python train.py --init="normal" --batch_tokens=16384 --seq_len=1024
Each number is 128 + 24 x the weight over its row's rms, rounded and kept within 0 to 255. Layers, rows and columns count from 0. The size above them is the row's rms in percent of the matrix's.

# layer 10 MLP up, 768x128, rms 0.102, rows 139-165, columns 0-127
size [ 99  99  96 115 104  97  92 102  85 104 101 109  95  94 105  92 102 100  89 100  97 102 111 105  85  97 111]
[[137 138 182  97 116 132 142 172  95 162 131 158 162 130 133  85 102 150 114 147 121 117 168  99 169 175 103 148 100 126 149 120 116 171 151 118 132 155 150 118 127 131 121 130  99 144 123 123 129 141 169 146 151 127 101 144 152 150 137 125 163 117 168  88 143 124 141 140 122 124 105 121 133 130 110 126 115 147 141 159 142 101 101 165 137 121 147 145 177 128 147 112 112 136  99  86 133 135 127 101 150 176 118 147  78 115 160 129 169 130  89 133 117 108  88 172 116 131 167 103 101 148  95 154 146  85  99 125]
 [182 179  88 115  93 106 163 113 125 109 101 138 150 152  76 152 142 129 103 125 134 136 113 107 165 115 121 162 142 124 147 117  84 122 149 122 119 136 122 111 107 122 154 110  88 128  75 145 125 170 124 126 195 146 146 114 154 117 143 124 126  64 131 129 146 133 129  98 133 142 181 133 116 100 139 105 143 131 114 130 113 131 100 119 143  98 106 159 141  69 121 130 117 121 139  83 115 111 111 123 140 141 116 110  89 107 122 151 192 111 119 125 122 154 155 116 132 117 115 125 144 137 133 121  93 109 155  80]
 [143 128 179 153 131 101 146 125 100 147  63 166 148 112 111 103 125 150 132 131 124 102 142 134 165 157 111 193 116 156 146 136 124 100 146 154 145 132 153 144  93 139 154 105  94 111 123 146 132 129 140 126 131 128 136 103 165 128 164 146 140 107  98  71 126 126 143 145 107 119 148 156 171 104 108 113 117 111 167 141 171 168  98 102 147 136 149 108 104 123 122 130 118 149 118 123 114 124 141 105 116 145  97 135 110 127  99 159 134 107 144  94  97 172 128 144 113 132 135 127  93 125 127 172 149 109  62  80]
 [124 120 120 111 129  94 107 180 100 118 158 143 136 131 124 104 165 129 139 124 144 101 142 124 124  91 140 113 105 124 119 131  56 139 128 100 161 142 153 116 179  76 102 125 104  46 155 135 120 152 127 115  98 145 146 128 127 119 135  95 156 140 115 124 107  98 140 146 139 177 110  95 127 110 122  64 104 156 138 160 154 124 126 122 137 127 145 159 170 133 156 118 168 123 136 134 110 120 119 143 112 129 135  85  98  86 114 142 125 115 134 132 118 155  89 135 131 113 156 105 164 109 138 113 133 132  80 101]
 [119 173 126 107 142 146  81 186 161 128 104 144 157 162 130  95 162 156 134 116 152 171 134 107 142 143  83 141 118 103 123 137 107  97 115 111 120 154  89 160 108 148 137 147 136 140 125 151 108  90 155 158 114 114 151 144 155 103 141 100 132 137 126  80  86 127 109 111 137 117 112 128 130 125 170 106 128 123 138 155 118 132 119 122 118 114 150 143 144 118 128 156 159  94 109 106 140 136 145 109 158 153 110  87 145 122 143 128 157 122  72 154 132 115 109 120  78  85 153  89 155 142  91 174 125 156  95 101]
 [123 155 113 109 130 131 166 122 170 101  90 127 129 127 101 144 132 153 159 119  97 174 129  76 152 124 125 125  92  97 112 127 118 167 127 101 126 156 139 163 116 140 102 138 120 147 154 110  93 126 159  90 110 131 107 157 147 145 139 137 133 146 125 114 141 108 125 112 125  96 161 133  91 112 130 142 118 108 104 168 153 141 125 154 154 125 134 153  89 139 127 168 153 132  90 117 136  91 139 148  96 127 100  88 135 138 144  77 175 192 120 152  84 119 166 103 108 122 132 127 128 120  68 131 143  97 116  94]
 [165 149 162  91  96 100 143 136 100 125 103 137 123 154 150 123 117 163 165 126 125 136 158 116 144 132 124 100 155 100 154 110 110 137 134 126 139 164 152 119 131 111 135 152 115 109 148 109 118 122 150  83 185 125 117 190 118 132 154 154 164  94 160 106 150  74 150 157  84 118 141 166 149 133  99 140 154 108 178 104 160 143 108 146 100 112 137 115 141 104 156 104 109 136  98 132 148 134 138 146 114 132 106 154 152  82 109 168 118 134 110 148 100 114  95 161 122 160 121  99 162 126 150 118 148 159 128 151]
 [125 123  68 108 143 135 144 171 127 143 153 119 130 126 112 127 121 190 137 108  95 173 118 155 109 113 143 144  89 102 133 120 134 119 184 145 155 125 132 126 110  89 147 128 136 126  99 149 147  94 119 136 123 172 109 166 136 135 163 108 150 120 100 107 112 183 176 146  88 113 149 136 157 120 138  97 104 117 106 146 164 113  98 101 101  87 157 114 114 136 172  97 126 131 121 100 107 100 132 140 133 104  72 109 121 123 115  86  98 134 137 147 161 109 118 148 131 146 141 123 165 167 126 145 141 151 137 136]
 [177 130  88 117  82 125 117 105 116 147 169  66 106  87 111 138  97 147 156 152  80 132 115 155 160 132 124 100 143  90 165 134 117 122 113 109 108 125 187 144 115 128 121 138 111 118 135 170 107 139 129 105 113 136 118 124 103 105 144 134 137 152  96  74 105 100  87  89 111 154 148 122 103 135 135 111 151 155 121  90 112 148  93 138 117 121 107 134 135 119 166 149 119 110  92 119 121 116 135 164 162 156 116 115 136  92 135  89 121 105 110 129 155 151 121 122 106 139 155 171 102 128  96 138 161 116 162 122]
 [113 145 119 121 118 159 154 144 104 151 111 109 144 101 102 122 137 109 110 154 117 150 174 100 161 124 100 158 108 133 117  87 131 138 188 116 193 124 125 125 112 154 162 136 139 115 111 149 131  92 112 109 134 108 124 180 133 106 144 110 144  92 139 105 123 105 128 125 132 133 113 131 141 126  98 137  63 100 147 149  89 155  77  80 137 177 145 121 110 132  97 150 141 141 133 114  99 121 110 129 145  98 130  90 112  94 137 115 151 178 125 136 137 132 146 174 147 110 160 127 141  94 119 163 125 132 143  82]
 [147 134 156 147 136 109  99 141 123 137 118 148 134 142 116  64 118 114 157 108  92 102 146  91 153 125 116 107 135 126 118 100 120 105 150 145 118 144 134 105 125 107  99  92 120 124 127 110 145 149 136 145 203 118 150 136 181 154 133 133 169 100 132 147 115 158 128 164  70 121 137 118 162  93 158 122 107 123 123 150 100 171 137 110 141 150 132 151 138 101 107 150 177 169 107 147 127  88 141 139 174 120 124 102 129 118 110  86 126 130 150 146  78 123 125 156 130 112 104 101 108 131 145 147 173  81 134 138]
 [138 157 108  84 136 133 178 114  69 124 125 121 132 156 111  86 133 128 130 119 137 106 159 114 110 125 126 134 128 111 186 127 121 164 134 115 138 138 135 178 117 117 130 133 117 127 145 123 151 123 134 160 113 130 116 133 113 119 112 106 144 160  94 102 165 133 157 130 110 123 145 179 146 135  95 103 142 126 141  84 128  93 146 125 127  93 114 143 109 134 171 170 180 192 119 131 131 162 140 148 120 129  82  92  99 146 101  72 133 112 126 123 134 160 137 110  73  84  89 128 124 115 109 156 143 134 149 130]
 [119 186 126 116 114 132 122 107 125 117 126 110 167 149 120 126 150 137 138 118 139 149 200  93 138 129  83 153 144  97 138  73  78 127 111 113 114 104 142 108 119 156 111 157 139 159 145 159 124 152 115 115 111 150  70 187 128 125  98  99 155 149 135 108 137  82 123 108 116 128 120 172 112 136  93 106 133 161 149 156 107 173 106 140 124 134 115 120 137 156 159 120 122 172 124 124 109 135 116 196 133 130 144 118 151 126 126 138 113 160 124 102 124 148 126 134 116  85 155 133 137 168  92 122 118 107 133 145]
 [142 118 152 116 100  98 146 140  70 125  92 140 153 117 133 139  97 124 164  85 123 155 131  96 139 152 168 138 171 149 147 112 115 124 144 168 112 120 132 131 135  94 145 136 101 120 106 156 143 120 135 102 118  96 138 148 130 125 139 133 171 115 142 124 142 138 176 100 113 140 140 113 190 104 119 108 117 162 128 124 136 144  99 177 102  81 154 108 116  89 119 148 145 115  96 147 140 100 157 114 114 173 125 118 124 114 127 157 126 106 132 127 119 117 105 184 117 123 112 140 174 128 146 131 180 189  87 145]
 [137 117 155 107 151  73 156 138 150 138 123 144 157 157 121  77 123 155 135 142  96 123 155 111 134 147 131 133 105 114 166 118 135 143 175 126 134 141 123  96 134 145 124 153 120 174 102 108 159 172 129 142 140 121 176  92 138 118 105 126 116 129  91 122  81 144 151  95 123 144 162 134 184 137  82 151 107 136 149 116 131 164  97 138 123 136 154 146  97  99 150 131 124 139  89  97 124 125 153 160 111 148 148 118  88 102 102 106 125 129 102 138 106 116 127  86 119 109 180 143  99  76 130 119 133 120 123  79]
 [115 150 136 140 124 129 102 175 125 131 148 127 140 131 113 119 162 137 188 123  97 150 143 137 169 130 121 130 127  76 157 134 107 178 139 125 136 127 123 166 132 127 138 164 100 150 103 186 105 126  89 136  90 109 122 152 135 111 124  70 137 140 109 102 136 147 129 110 111  97 121 151  94 157 129 115  63 158 102 104  90  96 136 155 107 127 132 116 146 144 164 105 120 126 115 105 143 139 151 150 143 116 131  92 135 113 164 123 134 120  91 100 150 144 151 117 151 152 115 113 157  92  90  90 135 179 149 151]
 [119 161 104 125  94 166 101 143 137 132 121  94 100 179  91 159 129 187 138 122 127 119 132 132 144 152 123 106 115 117 155 131 147 160 159 102 125 129 155 128 124  88 103  82 121  87 129 143 146 154 191  86 146 102 117 131 137 144 110 147 166  91  88 111  90 171 130 110 117  97 122 140 111 150 148 104 110 120 139  98 162 114 113 129  99  85 122 118 123 134 151 156 140 114 140 124 179  95 126 123 121 118  81 107 141 134 118 126 114 152 148 139 137 112 124 118 107 116  98  92 162 123 140 130 183 105 102 138]
 [ 94 178 115 132 111 145 164 179  93 125 140 101 166 131 132 142 161 130 144  64 101 157 125  98 140 146 103 170  99 137 125 103 104 156 160 100 166 141 164 139 128 116 127 133 133 129  91 134  98 131  96 123 161 126 151 140 127  95 110 123 124 138 138 129 159 130 145 142 140 118 166 140 146 124  87 120  83 155 151 136 139 117  72 178 146 103 152 116 146 121 112 121 111 163 145 100 151 113 112 147 155 127 117 135 106 115 140 148 173 163 130 136  83 140 150 154 121 136 151 139 170  81  91 140 138 118 134 137]
 [124 122 138 122 130  78 118 153  78 119 140 109 123 108  85 119 155 140 127 147 101  86 168 129 125  99 152 118  87  80 103 133 105 155 139  92 130 141 119 144 120 126 131 163 100 113 147 138 154 148 143  91 100 203 117 132 130  95 119 113 131 125  98 144 137 129 163  92 150  77 192 124 107 123 171 102 124 129 114 140 126 129 119 144 132  77 166 121 132 142 173  88 141 143 131 116 164 123 129 174 160 112 139 113 125 109 129 128 108 112 104 124 140 140 135 118 126 124 156 133  92  86 161 129 103 124 121 102]
 [192 122 113 124 124 136 105 135 131 109 141 144 134 165 126 133 136 157 138 123 108 109 153  98 163 130 130  99 115 129 126 127 124 116 138 139 136 144 120 135 167 142 121 169 158  67 165 116 129 127 115 109  86 136 136 144 173  96 130 130 123 139 113 138 147 110 121 123 130 145 129 182 137 103 131 137 109 103 164 124 148 136 119 108 106 141 133 149 125 146 136 120  90 169  72 167 179 161 166 166 141 132 148 100  96  82 127  80 151 155 118  88  97 112 152 147 159  85 152 135  90 143 147 140  98 111 167 142]
 [136 132 121 133 114 138 164 155  92 134 151 152  98 158 129 116  90 128 112 145  99 159 115 121  88 130  89 127  95 147 222 115 127 129 159  90 146 151 113  88 181 116 120 152 159  81 155 101 147 167 138 112 125 122 112  98 140 104 145 134 131 125 105 135 122 148 135 114 138 124 129 110 156 122 131 130 142 135 165 161  92 139 120 126 162  93 139 140  98 138 152 164 110 118 107 120 124 132 156 132 146 174 119 157 101  90 190 145 155 128 134 117 134 116 133  84 110 146 159 129 119 108 136 105 160 141  98 135]
 [111 157 125 133 157 127 126 124 148 131 152 153 153 142 125  97 135 156 125 150 108 113 149 130 141 140 180 120 148 124 146 116  89 118 149 161 148 184 106  89 144 135 155 149 112  85 121 106 145  88 176 105 143 120 121 173  85  89 108 149 170 170 108 101 101 106 190 136 103 132 113 104 110 105 118 155 114 169 148 155 134 131 110 150 126 137 178  86 169 127 157 131 143 109  98 110 102 105 136 130 140 102 143 123 110 141 103 120 132 131 127  93  91 140 104 147 126 138 150  88 119 157 137 123 154 153 140 153]
 [147 146  94 101 124 152 159 171 152 130 122 130  64 162 156 125 174 139 106 124  84 125 161 119 171 141 113 120 133 126 140 145 105 115 118 145 111 158 127 126 101 107 158 130 125 144 133 157 169 171 131 120 155 109 131 109 118 136 170 144 117 107 101  95 123 129 148 117 157  90  94 100 137 102 118 152 116 136 140 114 134 146 126  98 131 103 137 120 107 141 139 133 105 151 111  96 126 112 121 123 136 160  61 116 109 113 116  73 154 130 102 173 108 118 156 116 130 141 146 128 184  91 128 139  65 152 156 141]
 [122 117 108 127 116 121  92 170 115 114 143 129 143 146 116 110 112 120 174 109 118 136 196 163 160 122 103 162 122  91 111  83 123 136 134 121  93 107 150 147  91 160 120 131 127 142 106 140 131 154 149 136 131 156 137 105 173 104 144  90 151  90  80 119  80 134 130  83 135 106  72 121 133  75  88 133  88 173 166 147 141 157 148 156 108 108 120 139 141 117 136 135 173 148 126  92 137 103 163 102 140 147 132 119 133 127 120 150 123 120 102 132 121 129 110 137 139 133 140 112 114  78 105 115 126  96 148 143]
 [140 172 117 142 135 106 112 159 155  99 154  95  87 139 143 130 194 120 121 118 117 103 129 122 116 125 138 106 118 114 137  86 104 119 126 118 123 138 128 141 173 146  94 169 111 115 152 119 119 106 125  99 118 123 113 153 116 131 111 148 117 112 149 150 146 140 107 154 111 108 156 136 140 142 114 134  98 140 157 154 195 185  47 135  99 162 144 156 132 136 164 123 137 153 140 135  95  97 165 105 104 177 146 110 116 145 132 114 158 108 111 110  95 148 156 118 160 149 154 111 133 120 166 142 112 119 111 155]
 [101 135 157 109 113 115 117 153 144 165 135 125 127 126 109 100 104  92 133 131 100  83 135  84 135 126 125  90  82 112 150 120 139 116 122 104 145 119 151 139 137 140 164 127  84  44 113 131 129 128 139 127 161 187 129 114 172 109 126 131 117 123 115 133 164 153 144 106 100 117 182 161 178 101  73 143 119 148  84 129 140 141 108 164 144 108 140 137 145 141 107 189 123 109 110 155 141 100 131 154 111 157 127 105  93 138 122 115 121 107 133 136 109 103 122  95 156 103 134 144 118 120 111 123 115 120 105  97]
 [155 140 139 124  94 128  89 134 141 102 120 147 135 122 120 110 130 115 144 138 145 107 123 141 181 128  80 161 108 140 154 140  98 188 121 124 145 117 121 133 132 104 188 141  70 144 159 146 138 157 129 141 149 120 153 135 131  70 156 124 142 133  74 115 100 124 108 156 114 110 137  99 140 134  97 123 118 104 160  96 107  95 115 140 128 138 155 118  93 121 182 103 113 140 103 150 103 115 132 134 152 132  90 161 144 116  92 120 137 119 112 145  93 117  99 134 128  93 117 117 135  98  58 160 115 108 160 110]]
# layer 10 MLP down (transposed), 768x128, rms 0.0765, rows 139-165, columns 0-127
size [102  95  84 118 107  89  96  96  92 107  94 105 101  98 108  94  99 101  96  96  98  96 113 103  87  96 112]
[[ 99 135 112 116 132 152  99 112  75 132 156 118 132 114 129 114 121 170 107 141 126 114 147  89  97 136  98 102 104 142  96 119 124 148 119 115 153 159 140 135 141 174 101 142 124 108 133 100 110 130  59 122 117 124 145 123 155 103 148 135 129 156 162 122 123 106 117 131 129 170 112  82 127 154 148 131 107 158 116 128 134  75  99 107 151 103 114 115 135 124 127  76  99 147 132 162 111 127  82 159 152 122 114 145 144 122 134 141  70 121 112 142 161  89  63 168 132 102 147 163 114 172 115 118 134 110 100 129]
 [118 147 141 186 129 132 108 114 146  90 162 182 131 108 167 157 156 145 174 135  98 154 108 117 122 103 145 117 109 137 130 126 138  99 151 148 108 142 166 122 123 104 130 129 111 153 136  96 128  74  80  92  47 110 133 136 126 158 116  83 121 139 114 137 136 117 171 137 134 127 140 104 135 118 147 162 145 116 121 119 125 125 130 164 146 146 151 133 167 105 184 101 135 141 120 141 147 121 110 132 119 165 110  90 143 157 129 150 120 119 131 132 136  91 146 100 114 135  99 162 196 155 133 131 133 145 123 114]
 [ 79 105 147 130 158 150  94 152 107 138 117 115 127 112 142 132 133 144 121 156 112 113 118 119 150 146 127 115 120 126 150 134 115 105 111 144 113 123 135 142  93 156 133 105 114 144 179 129 162 134 144 129 123 155 163 124 151 103 115 141 112 134 107 148 150 149 151 140 137  57 129 110 138 108 173 131 128 131  87 138 131 180 115 159 107 126 117 120 157 179 119 123 181 139 135  96 135 145 130 101 142 105 120 139 148 100 132  76 145 132 142 117 113 151  40 150 115 106 170 142 110  88 154 133  99 111 191 140]
 [151 123 126 116 115 179 142 147 110 170 169 152 123 150 130 116 184 119 138  99 153 139 115  98 104 153 140 125  89 137 111 161 129 118  95 167 129 110 157 142  82 128 102 125 118  92 143 149 130 123 136 128 143 154 128 145 105 135 166 132 125  93 123 125  92 134 126 111 145 142 169 110 127 122  91  97 129 131 135  96 128 113 148 114 141 201 178 122 136  97 117 114 148 122 142 107 144 108 170 130 107 138 134 104 103 144  96  75 110 148 136  80 151 110 137 121  94 134  86 100  95 164 132 159 150 121  90 104]
 [101 157 129  88  92 126 155 148 142 117 151 157 122 138 109 153 145 114 129 126 156 120 172 106  69  92 131 139 135 151 127 179 114 115 151 123 152 139  94 149 150 129  95 130 158 120 140 121 103 165 155 111 128 129 155 115 117 158 105 127 110 102 140 141 155 114  60 123 162 136  90 112 114 131 112 141 135  73 142 104 114  91 126 172 157 120 115 145 103 120 137 102 120 125 100 124 115 121 110 122 124 116 125 118  63 136 100 124 100 115 138 143 140 173  92 118 146 103 125 161  99 120 112  95  80  80 122 158]
 [124 118 123  80 151 139  66 143 115 189 158 156 113  94 140 141 137 100 119 127 127 133 126 141 144 149 138  87 145 176 148 101 123 115 150 114 117 129 129 148 116 136 147 153 117 158 139 125 133 113 127 167 143  92  99 107 126 106  93 130 115 121 106 102 110 129 150 154 105 108 116 129 110 134 181 137 187 110  91 105 128 122 159 169 115 148 144 106 161 106 105 126  92  89 134 151 142 147 127 173 153  94 167 138 142 164 152 136 120  98 155 146 157 159 138 106 124 135 132 152 155 133 117  90 162  82 144 147]
 [129 112 146 160 159 142 120 147 117 107 105 163 120 100 117 107 127  86 161 118 134 160 121 104 141 112 137 187 106 134 121 130 176 115 141 176 137 154 136 136 111 151 195 162 128 138 156 156 125 118 111 123 112  75 127  86 131 113 104 143 155 146 110 125 149 141 146 130 133 141  85 125  93 120 134 132 118 142 121 151 149 133 145 122  91 128 138 141 103 127 115 116 115 148 139 128 195  96 154 120 133 134 120 121 112 137 111 164 116 185 160 155  78 105 139  93 161 123  82 107 116  94 117 158 165 141 147  99]
 [102 111 135  97 156 132  98 112 119 129 147 163 139 145 121 153 176 128 101 138 162 102 144 122 130 164 130 179  75 158 114 122 138 123 138 127 147 143 125 146 116 139  96 110 127 114 128 107 150 151  77 143 160 137 133 167 102 140 126 121  69 135  98 172 108 120 135 139  98 120  82 116  92 147 155 161 138  96 103 138 109 105 138 133 139 130 118 110 157 151  90 145 145  74 142 105  94  89  81 123 102 111 152 132  87  88 152 112 100 133 173 121 144 123 113 123 108 153 104 164 144 127 103 100 139 133 124 144]
 [113 158 191 134 146 145 137  78 136 145 136 165 166 118 173 193  68  99  81 128 125 100 132  89  78 139 121 179 170 130  81 117 139 104 161 138 160 138 107 128 114 145 125 128 136 120 125 133 115 148 142 132 126 117 147 148 128 119 130 148  82 116 115 110  89 127 114 151 115 115 102 142 118 143 100 130 156 134 134 108 101 122 159  99 141 154 146 141 157 138  76 110 109 141 142 115 132 118 152 149 104 120 159 140 122 165 106 151 126 173 114 126 119 129 155 138 158 126 110 112  86 129 143 119 163 139 105 111]
 [106 153 147 109 104 174 181 119 152 129 154 137 146 118 121 131  59 117 119 131 119 111 104 135  44 114 126 124  82 120 131 127 127 166 128 127 160 147 146 118 115 150 108 162 164  80 137 149 180 175 139 109 115  92 117 112 110 144 133  84 157 122 116 175 102 141 126 132 117 146 144 115 113 121 141 111 136 129 140 102 152  99 124 140 148 130 124 146  80 119 137 116 152 159 136 102  92 135 105  77 114 145 139 166 134 114 110 117  89 115 118 162 143 103 133 136 105 132 138 103 118 132  94 132 162 136 105 106]
 [140 120  76 132 155 143 140 158 171 167 154 132 116 110 109 104 161 113  90 125 127 108 123 163 137 114 129  99  80 133 149 132 134 118 110 117 152 142 106 125 111 141 146  98 131 124 149 183 100 124 109 139 133 105 137 144 166  80 109 159 135 119 144  86 135  99 123  96 146 108 122 110  90 157 179 167 116 143 145 108 149 147  84 150 157 106 158 100 110 139  98 142 128 111 124 112 143 159  97 136 100 131 159 121 136 125 139 128 177 137 126 136 160 124 152 121 155 117 131 108 143 116  73 126  50 142 148 111]
 [110  99 158 107  92 151 122 126 143 135 100 111 127 162 148 131 146 122 147 126 147 110 121 109  79 111 130 140 120 107 182 167 117 137 143 132 128  84 158 112 116 138 147  90  81 126 144 141 103 136 114 136 123 177 143 105 167 162 149 188 127 116 181  89 108  93 138 113 133  67 138  94 153  79 104 144 103 112  99 128 129 142 101 148 119  97  91 118 116 137  97 137 127 183 139 142 153  90 113 133 106 117 129 110 155 120 118 124 132 143 146 132 136 156 153 154 169 124 134 162 159 144 129 151 148 134 140 138]
 [113 125 170 132 172 136 124 159 132 107 114 124  87 102 113 154 101 109 136 128 121 109  93 118 142 109 174 130 101 168 100 150 134  93 105 143 114 149 110 145 122  91 115 116  86 140 125 105 140 104 106 139 144 118 192  80 119 156 139 138 142 118 103 147 108 183 131 156 134 105 139  81 121 130 127 138 137 105 133 133 177 125 125  99 140 166 121 113 111 135 121 162 116  62 147 146 144  92 175 112  78 119 142 162 113 132 136 117 121 116 109 121 110 115 146 150 117 141  90 122  88  96 161 122 146 115 113  91]
 [162 121 133 155 130 173 149 106 146 120 166 108 149 112  95 116 169 102 160 137 103 159 155 138 101 149  72 143 110 136 116 159 148 116 178 119 115 170 146 101  93 163 136 120 134 143 109 114 114 136 128 107 126 151 152 120 123 167 157  81 154 141  94 194 164 150 113  94 133 119  82 143 111 108 117 136  78 155 114 117 137 140 143  89  96 135 142 135 135 118 106 130 150 157 116 142 158 148 139 153 111 114  99 103 150 123 130 113 136  92 100 151  73 124 101 112 111  96 134 137 135 125 112 123 145 134  98 108]
 [ 84  77 154 140 140 158 141 119 124 138 165 118 122 108 130 125  76 123 142 139 124 131 135 111 196 112 176 124 123 127 158 134 148 118 162 186 160 130 168 119 118 144 163  84 182 104  92 101  89 131 139 107 124 138 124 109 123 103 143 144 157 129 107 123 141 121 102 126 111 130 140 118 126 136 112 143 120 124  99 105 130 169 160 133 112 155 107 124 154 146 131  93 128 126 139  99 122 157 119 144 145  48 133 157 158 107  94 156 143 140  95 143 144 114 127 110 125  96 112 104 140 149 141 131  80 111 119  98]
 [128 153 173 128 126 117 155 103 105 161 156  88 147 116 128 134 137 136  89 139 127 124 112 115 101 131 135 133 138 156 144 161 134  85 103 122 177 167 150 107 121 158 128 108 126 125 108 123 109 146 105  87 147 160 195 142  89  98 120 118 113 128 144 179 149 139 152 143 145 155 142  83 157 132 171 141 128 149 163 126 164 146 125 147 140 153 190 123 119 139 117 132 101 115 123 161 116 133 149 109 112 151  95 172 140 117 147 119 123  91 138 168 146 151  99 158 148 122 164 125  90 115 153 105 126 121 111  90]
 [117  89 143 120 122 150 116 126 154 152  85 142 172 109 117  96 134 147 134 136 116 121 154 168 150 149  90 158 126 123 138  72 145 164  92 108 202 125 141 139 124 124 147 122 103  62 144 180 121 159 126 130 121 133 152  90  91 151 135 140 132 155 158 121 115 112 139 117 127 146 125 125  94 153 110 118 154 131 140 112 135 121 154 127 106 127 150 172 111 141 109  97 122 120 131 112 128 120 108  71 127 125 151 165 164 167 153 112  98 180 121 132 149 151  97 107 162 127 120 161 164 113 132 141 148 114 109 129]
 [109 130 162 133 138 156 146 126 111 115 139  80 146 160 131 162 114 201 110 126 107 168 138 101 102 123 105 161 103 114 122 126 123 146 145 116 115 154 152 151 109 133 118 137 128  48 123 105 162 141 111 128 159 110 118 172 137 153 109 127 131 108 108 135 134 112 117 141 104 136 101 132 134 147 148 156 109 103 149 120 149 131  93  93 163 128 100 125 146 162 130 132 149 140 159 167 117 167  77 180 141 118 107 153 128 103 154 148 116 127 133 145 101  89 118 119 161 161 130  92  81 162 141 113 100 138 138 155]
 [139 129 137 153 160 143 180 128 145 148 164 115 101 147 120 136 107 116 161  81 126 103 157  85 103 133 176 118 179 119 114 169 140 118 112 138 175 132 149 141 132 121 111 127 150 134  77 119 112 109 130 128 159  96 110 152 109 167 111 113 132 194 123 155 126 134 165 132 123 140 127 163 102 157 128 134 127 128 153 136 152 105 121 120 125 160 129 118 137 128 125 132 146  96 129 140 169 137 143 144  77 140 124 150 129 137 131 127 144 118  76 146 115 150  70 121  93 141  93 119 109 189  86 142 143 151 138  99]
 [136 120 143 117 143 143 103 127 164 182 122 109 115 118 126 116  81 113 134 133 100  84 102 124  82 101 151 108  96 139 144 147 135 180 145 145 151 137  66 115  96  85 133 159 108 127  87 162 188 138  92 136 135 133 109 105 142 119 154 137 117 113  58 147 138 134 107 140 175 111 119 127 147 126 102 142 133 160 100 157 140 108 119 135 142 134 118 151 104 172 120 113 110 145 151 118 110 159 126 148  99 124 138 128 148 180 132 155 120 158 156 139 127 156 109 157 135 139 155 143 138 129 135 141 117 160 159 164]
 [129 125 122 107 138 133 146  92 116 120 102 145 145  84 144 125 107  99 130 136 129  84 130 127 121 156 147 128 151 113  96 118 103 140 133 167 133 112 115 133 120 146 129 161 127 165 168 112 121 102 146 118 147 104 127 172 127 124 104 116 130 125 128 101  89 110 146 115 115 115 164 113 138 117 181 105 102 148 117 115 115  89 143  94 125 171  93 119 180 142  70 137 141  96 174 134 164 115 162 112  69 117 151 133 147 165  97 119  76 169 126 165 160 116 154 112 127 111 100 137 119 162 144 131 132 148 150  81]
 [165 112 116  90 139 110 138 158 146 158  69 124 126 141 132 113 131 132 121 107 120 129 125 133 147 149 135 119 101 140 124 158  99 106 102 121  95 110 125 141 105 130  84 106 142 184 141 132  90 103 107 166 146 150 146 130 150 148  97 136 102 131 115 117 136 122 102 139 120 118 115 183 117 133 140 128  97  87  77 152 111 106 148 189 114 112 119 110 128 141 107 164 111 139 140 107 124 143 143 112 102 169 138  95 151 109 145 126  97  88 148  81 137 143 121 145  88 130 141 153 177 191 153 161  97 143 144 118]
 [170 102  87 113 148  98 127 184  81 152 107 158 119 144 119 147 127 132 131 103 166 162 120 158 155 152 166 135 144 105 134 101 138  92 132 111 121 157 113 122 146 135 133 142 178 131 111  88 174  91  92 126 140 146 103 135  96 144 101 132 140 108  99 113 113  99 163 145 131 124  95 131 105 112 161  87 127 113 138 133 101 127 143 119 141 139 131 141 130 117  90  70 139 121 153 137 135 164 163 109 119 105 136 101 132 104 144 141 170  95 150  72  77 145 129  94 116 125 106 135 138 136 150 154 105 105 138 125]
 [135 133 104 119 133 111 132 134  93 112 148  72 134 122 133 130  99 109  79 172 136 126 134 143 104 113 142  93 154  93 145 121 119 125 187  98 141 135 151 119 172 110 134 131 129 100 142 150  94 144 143 135 163 176 118 119 105 125 138 149 126 126  81 164 119 167 160 150 101 120 132 142 140 137 102 109 130 123 104 126 116 144 146  74 147 158 117 172 112  75  83  85 119 135  82 138 122 139 170 136  92  83 107 117 105 101 163 152 104 123 147 121 144 117 147 132 111  97 140 141 111 112 142 164 128  90 125 148]
 [143  82 117 131 145 126 133 137 116 117 130 166 168 107 144 158 155 137 117 110 142 119 147 124 149  93 143 119 127 141 123 131 128 136  91 132 137 124  98 155  84 128 137 111 120 163 120 102 133 127  96 112 131 144 136  99  87 131 157 127 131 121 130 135  90 101  98 119 150 108 110 108  69 166 151 162 150 122 117 109 132  97 156 166  92 144 123 157 149  93 132 109 119 124 155  97 118 136 119  96 170 152 142 186 124 160 188 126 144 124 162 107 109 125 143 114 145 180  84 127 180 126 142  87 123  91  88 108]
 [ 81 141 105 120 208 107 150 140 171 111 143 151  96 115 136 152 125 161 114 119 144 159 117 111 100 136 139 151 187 114 137 133 143 131 156  97 113 165 140 126 143 108 126 115 142 142 105  83 157 103 119 115 104 134 115 143 104 130 117 126  87 113  90 147 107 137 126 109 143 118 150  91 112 178 147 140 141 129 201 126 137 150 137  98 112 134 105 177 165 115 125 112 117  91 114 105 167 131 138 145 143 140 130 113 148 171 144 134 142 149 124 130 134 116 135 132 142 146 120 130 138 106 122  98 173 146 183  87]
 [111 135 138 158 112 133 158 143 140  95 141 161 109 153 127 140 108 142 130 100 139 115 102 187 144 159 112 151 110 155 150 131 101 123 133 131  87 131 113 125 135 108 113 126 124 159 117 103 134 171 144 143 104  93 112 107 154  99 136 131 107  84 141 154 155  87 111  81 129  76  74  79 155 142 138 120 156 114 127 126 125 157 131 153 119 120 145 122 143 127 144 104  96 124 150 105 150 154 111 150 200 123 129 152 170 103 173 108  72 126 126 154 134 132 117 131 140 138 147 150 144 116 119 104  97  98  79 121]]